Weights of a small transformer language model: biases.
Each number is 128 + 24 x the weight over its row's rms, rounded and kept within 0 to 255. Layers, rows and columns count from 0. The size above them is the row's rms in percent of the matrix's.

# layer 3 MLP down, 192x768, rms 0.0852, rows 0-63, columns 240-287
size [100  96 101  99 105 100 102  95  97  96 102  98 102  99 107  94  99 105  95 101 103 101  99  93 100  98  98 101  98  99 100 102  97  96  94 101 108  94 100 100 100 106  96 101 101 101 101 104 103  97  99  98  97 102 104  97  95 105 110 101  99  95  97 102]
[[128 126 122 101 116 127 107  93 125 152 142 145 112 123  86 140 118 132 116 135 124  97 106 151 109  93 118 120  64 135 170 127 134 146 128 160 156 126  86 126 126 163 148  82 131 131 116 116]
 [141 111 137 157 149 103  88 150  92 139 161 123 105 125 113 142 102 124 139 122 136 116 146 145 170 126 146 119 117 133  71 146  95 103 114 132 117 127 124 156 150 120  96 133 121 128 153 115]
 [185  78 111 134 129 126 138 125 152 129 134 114 130 171 114 121 121 121 130 129 124 120 104  93 141 140 132 168 132 129 162 140  87 119 160 127 119 162 141 101 127 153 112 128 107 102 100 135]
 [129 113 121 151 135 109 136 104 132 116  93 137 141 136 147 128 126 103 129 135  97 126 120 122 124 127 106 124 155 137 164 135 119 160 150 115 101  86 139  98 144 128 118 102 132 105  91 113]
 [154 160 116 181 131 134 130 117 107 137 143 135 125 118 131 127 128 148 141 130 160 166 125 131 108  78 109 135 160 121 148 100 138 157 125 126 137 112 154 135 122 117  92 167 151 133 189 161]
 [138 120 129 144 141 105 131 176 100 107  94 112 163 109  80 143  94 136 157 107 116 138 144 118 113 137 140 130 143  84 142 133 115  79 165 150 123 130 136 167 113  96 103 138 110 132 138 137]
 [204 109 165 162 142 157  75 118 131 121 142 182 117 103  95 139  96 155  92 156 109 102 122 148 129 130 127 117 154 138 115 138 100 161 132 145 178  84 137 135 115 101 133 157 120 133 114 113]
 [104 138 122 142 101 140 154  90 151 122 126 132 135 113 158 116 119  59  42 157 100 129  94 123 133 146  92 151  90 111  82 136 141 124 129 143  81 123 128 155  95 145 157 159 167 113 153 111]
 [161 137 154 129 131 154 121 111 159 132 107 115 166 140 149 121 108 172 145 158 158 160 122 123 120 155 130  91  82 139  64  98 140 143 140 136 103  89 167 154 122 147 158 136 172 137 121 117]
 [116 134 137 108 129 160 123 117 135 112 130  93 113 100  83 101 112 146 120 127 144 113  81 129 126 126 130 168 200 152 150 104 129 117 160 139 125 111 147 113  77 113 152 110  99 172 173  95]
 [126 116 127 127 127 116  81 131 125 137 117 187 111 125 128 129  93 144 133 135 153 163 126 105 122 142 131 136 149 162 120 150 133 109  92 127 132 178 135 147 127 110 109 171 139 114  75 129]
 [100  96 152 170 123 181 160 133 117 144 150 138 131 110 161 162 130 133 121 119 148 136 183 139 118 143 144 135  88 108 139 126 112 159 112 114 114 127 193 141  99 127 127 113 123 129 122  98]
 [146 141 161 135 116 116 140 128 139 130 119 124 161 143 130 147 153 127 152 170 114 146 151 125 133 113 128 155 150 103 101 141 125 123  85 116 110 160 118  94 103  98 113 158 136  94 121 114]
 [111 155 135 124  80 101 102 106 122  90 135 126 100 140 164 133 129 121 122 121 102  86 116 135 123 148 135 117 121  99 138 108 146 122 122  97 105 129 135 103  80 118 110 122 150 138 154 139]
 [113 128 108  99  78 110 127 127 118 147 170 102  63  90 119 131 151 126 116 136 122 173  79 117 110 142 146 139 117 103 135 123 152  87 110 107  85 144 108 132 115 102 135 158 120 114  55 124]
 [132 113 145  98 116 118 148 126 101 161 121 148 158 166 176  93 118 133 120  90  99 118  99 145 178 172 130  96 123 112 151 131 141 117  92 121 106 161 171 151 149 122 150 190 154  88 166 179]
 [108 133 102  92  76  79  97 143 140 147 100  98 138 120 121 112 113 163 115  78 141 150  92 134 110  85  71  71 111 107  85 130 146 142 106 134  99 125 153 125 113 135 101 119 113 105 213 155]
 [137 124 162 118 137 113 139 103 140 112 136 154 125 164  98 124 124 123 179 128 126 160 103 112 136 123 116 115 110  96 109 132 176 135 142 116 112 119 138  82 111  77 136 162 151 133  14 137]
 [ 57 129  91 165 122 124 150 142 127 112 132  96  73 118 174 130 142 117 124 101 135 171 205 135 124 114 131 145 158  76 130 165 125 123 114 177 126 149 178 125 160  98 110 140 145  80 113 150]
 [164 152 138 124 131  88 111  96 155 119 132 154 132 141 101  88 129 122 141 111 152 102 132 125 141 179 152 149 130 131 109 138 144 106 138 132 122 109 144 128 104 123  95 191  84 147 107 102]
 [137 163 102  98 120 143 182 112 130 144 145 141  90 132 174 168 113 131 161  77 105 114 179 137 111 126 168 146 130 123 118 129 131  93 132 143 156 163 112 123 143 126 103 125 142  93 198 152]
 [166 170 123 123 102 144  60 124 139 117 102 124 103  99 112 134 139 154 156 131 126 133 157 175 157 144 131  74 100 131  97 131 155 136 107 116 149 162 138 117 139 112 120 140  91 154 116 126]
 [171  75 151 144  97 142 159 143 148 142  99 170 139 135 171 174 128 127 123 137 114 151 142 122 135 123 106  87 102 120 146 127 124  80 117 116  68 126 145 108  92 115 116  98 143 100  74 147]
 [120 144 126 154 135 135 166 150 159 156 148 136 138 134 140 160 150 117 136 129 141 118 106  80  94 121  99 160 144 179 115 130 146 106 135 108  95  84 155 133 144  56  99 142 131 147 146  84]
 [104 104 148 105  86 158  78 125 113 180  92  89  87 130 104 140 108 140 124  69 162 118 129 157 153 112 103 119 148 183 192  98 135 137 162  97 120  73 135  95  88 153 122 131 150 125  61 122]
 [ 91 126 162 123 153 129 132 136 129 157 155 111 128  84 135  92 103 126 172 171 111  78 149 159 127 141  80 131 123 127 111 170 105 120 114  95  89 103 138 112 123 123 104 123 152 133 181 113]
 [111 133 109 172  84 144  77  99 149 151  84 160 118 145 124 126 119 174 119 171  75 165 129 131 109 112 101 155  93 172 146  84 112 125 129 136 121 117 140 161 140 166 147 111 126  93 148 134]
 [122  75 155  98 105 112 151 111 123 123 113 146 135 104  81 123 111 146 118 128 128 136 103  83 118 130  96 146  98 101 104 117 132 130  80 121 141 190 131 122  98 111 129 113 147 146  57 125]
 [ 91 118  91 119 135 112 174 122 126 117 148 103 144 168 134 152 142 113 111 175 128 147 131 119 113  84 137 131 139  84 119 177 106 120 110 129 151  99 102 113 112 121 139  88  95 124 135 102]
 [129 133 142  89 149 108 114 132 132 101 148 156 116 144 138 118 101 126 139 153 100  98 171 116 123 144 163 116 167 117 139 135 119 147 170 130 135 109 133 107 107 115 138 166  92 123 159  99]
 [121 119 137 139 102 139 136 114 161 115 135 113 150 137 149 147 100 119  59 134 133 100 124 108  95 163 116 155 117 155 121 129 124 144 185 119 158 156 147 172 110  81  91 138 120 113 104 114]
 [153  99 156 122 122  97 139 154 148 143 138 148 139 149 111 131  85 142 123 144 102 128 169 128  96 101 100 120 153 142  95 159 157 109 119 128 168 160 115 131 174 147 121 147 124  99 111 146]
 [118 141 140 116 110  98 111 132 111  98 139 149 147 147 118 120 139  56 135 171 114 130 135 122 144 146 131  73 124 132 121 112  76 105 120 160 149 137  98 128 128 142  74 133 127 145 142 118]
 [126 139 102 158  70  96 120 133 122  98 139  83  81 132 134 150 122  69 172 140 166 177 132 133 139 124 186 105 174 149 148 122 138 111 121 119 113  97 125 164 102 121 156 124 158 132 141 121]
 [139 152 142 100 124 144 134 132 117 120 129 147 111 154  94 145 129  94  74 102 146 143 125 144 121 125 149 131  89 120 125 128 109 167  87 140 154  99 141 163 133 124 157 101 136 119  97 144]
 [ 95 142 201 113 152 142 140 103 114 133 114 135 113 162 125 127 157 134 131 144 171 146 143 137 151 101  61 138  92 133 146 129  83 130  73 144 131 157 131  96 150 120 119 148 128 146 144 120]
 [ 91 131 121 121 140 124 181 102 122 146 150 137 122 161 129 192 130 129  90 177 136 107  98 114 143 120 111  93 163 140 155 129 108 131 158 140 106 134 112 114 130 198 141 105  87 125 129 133]
 [147 126 159 134 122 121 182 137 117 106 125 124 147 138 144  80 123  89 100  64 120 100 109 111 187 137 168 157  54 101 117 121 110  99 130 140 103 139 141 105 147 137 122 124 146 158 212 109]
 [151 125 141 105 150 125 108 105 149 147 129  88  96 151 123 154 120 154  96 127 119 146  86 152 144 142 109 102 112 110 143 127  74 123 144 132 124 114 142 181 126  90 115 119 131 106 143 128]
 [120 171 161 123 148 167 127 164 102 163 133 112 159 134  92 146 125 138 147  80 156 140 107 141 122 140 130 134  93 124 100 118 110 149 180  96 110 160 108 145 172 108  71 113 127  72 156 148]
 [123 159 112 132 140 125  82 160 132 106 148 112 150 109 123 102 154 167 160 137  79 147 131 128 112 110 142 126 145 151  91 136  99  99 133 143 114 148 158 161 153 152 131 116 125 113 213 140]
 [120 147 141 106 122 147 146  99 134 133 152  81 100 110 137 124 111 157 149 134 134 115  62 126 128 123 136 167 133 112 155 109 135 125 102 111 127 129  97 148 137 147 147  95 111 126 102  82]
 [119 132 161 166 142 152 142 114 131  76 159 152 139 122 148 114 122 105 156 106 129 137 115 114 121 137 117  84 132 118  61 105 145 147 124 158 126 167 120 154 149 156 176 124  97 109  66 158]
 [131 145 121 134 126 118 123 120  89 111 144 145 157 162 111 103 137  98 168  89 148 107 144 127 121 125 142 128 150 144 118 128 104 110 173 133 105 114 118 113 123 111 109 108 118 133 153 187]
 [ 91 165 130 104 122 110 131 136 159 147 114 166 200 130 185  82 113 116 167 157 137 149 128 145 142 139 139 122  98 163 163 133 134  96 111 153  92 106 141 122 112 130 117 123 163 111 209  98]
 [132 163 144 147  78 127  94 131 131 177 140 151 163 129 121 112 113 159 125 115 119  99 121  92 158 105 104  91 101 145 135 153 143 114 122 149 130 137 184 131 130 106 130 115  95  90 143 139]
 [103  80 145 133 106 141  76 108 131 128 110 105 134 137 116 102 117 128 114 115  95 114 122 131 126 114 139 139 112  71 154 143 134 116 148 117 140 141  76 106 132 113 126 109 115 122 185 111]
 [160 107 128 141 117 133 105 120 134  80 111 206 141 156 131 123 166 126 138 121 142 129 137 134 123 129 144 144 154 159 142 104 155 129 127 144 114 129 121  99 138 159 145 134 122 110 158 119]
 [145 155 119 107 103 145 123 143 148 126 131 142  97 150  81 138 174 123 120 104  72 128  93 149  87 143 134 110 160 120  92 108 131 113 116 126 138 102 104 188 129 102 129 125 150 181 205 114]
 [113 145 151 145 162 107 110 128 148 131 102  90 121 118 145 127 133 155 141 127 131 146 123  97 128 169 139 134  89 123 115 140 155  88 108 130 158 106 105 167 120 125 121 133 152 125 178 145]
 [119 150 142  95 150 149 105 155 145 115 174 117 104  83 102 138 128 154  86 125 162 159 117 104 105 162 143 121 143  84  94 117 106 159 137 118 150 112 135  75 149 115 159 127 137 112 172 118]
 [120 157 125 143 128 162 155  92 130 160 104 155 127  84 131  91 164 127 121 138 170 139 120 148 116 128 156 124 172 134 101 150 131 167 151 135 158  92 145 110 105 134  99 151  98 121  87 137]
 [ 68 103 112 159 128 168 126 107 144  96 100 149 103 121 115 121 102 107 113 160  96 104 135 127  85 144  96  84  77 143 125 147 130 135 137  90  84 155 106 132 132 135 139 145 105 143  61 173]
 [134 101 147 120 147 142  60 110 109 127 100 131 121 153 100 113  82 155 165 113 112 147 142 126 133 113 128 141 200 132  83  66 164 123 149 119 130 105 101 110 116 182 158 122  89 177  82 121]
 [130 129 147 110 127 144 148 141 103 126 147 163 105 153 167 126 131 127 123 111 154 132 151 116 131 128 102 126 151 130 169  89  96 126 129 107 128 156 116 131 174 119 129 133 148 178 147 136]
 [133 120 134 133  97 142 117 113 121 130 138 118 114 127 132 141 138  81 149  95 123 112 136 126 160 141 153 138 157 153  95  79 154 104  91 106 134 131  91 109 150  95 118 134 118 153  84 142]
 [119 121 166 136 147 168 151  98 136 148 101 150 136 114 139 163 125 129 188 161 139 133  93 120 138 108 126 128 155 149 135 142 100 129 152 121 110 145 114 113  88 109  84 116  65 146 143 107]
 [153 137 130 147 152  82 133 139 132  77 137 101  99 143 137  93 116 133 111 180  93 110 119 114 153 107 144  87 190 145 118 157 113 159  82 126 130 149 159 142 144 101 147 164 122 142 111 137]
 [152 118 124 133 110 128 118 144 124 127 129 159 136 125 122 115 113 103 162 124 111 134 106 107 155 146 163 116 110 119 140 140 125 138 114 136 154 102  97  89 136  99 125  96 162 157   0 125]
 [144 149 156 139 138 136 158 114 139 112 110 103 153 175 103 119 121 130 110 105 134 139  88 117 155 116 109 142 123 127 169 155 168 116 107 134  93 145 102 129 151 170 143 117 148 161  86 154]
 [ 91 136 140 127 121 134 131 114  89 135 115 126 107 147 160 129 114 120  70 102 138 122 144  95 115 114 124  96 106  77 174 120  79 125 128 115 122 139  78 103 153  62  87 124 151 189 132 142]
 [161 162 138 157 118 136 194  88 124 129 135 137 120 108 199  94  87 119 134 142 146 129 131 141 111 120 148  86  93 146 139 116 126 159 118 137  96 162  98 108 107 122 140  81 131 120 128 103]
 [144  90 112 188 173 119 163 174  87 147 120 133 146 100 196 123 133 149 106 156 116 109  82 149 117 108 133 136 209 134 138  78 119 110  68 113 125 131 136 151  96 124 134 110 142 130 156 120]
 [120 114 133 144 128 162 157 148 138  90 144 127 133 122 173 132 139 112 164 160 140  97  94 142 171 168 137 128  99 134 131 130 147 124 129 114  91 124 147 153 120 156 107 160 119 131 147 134]]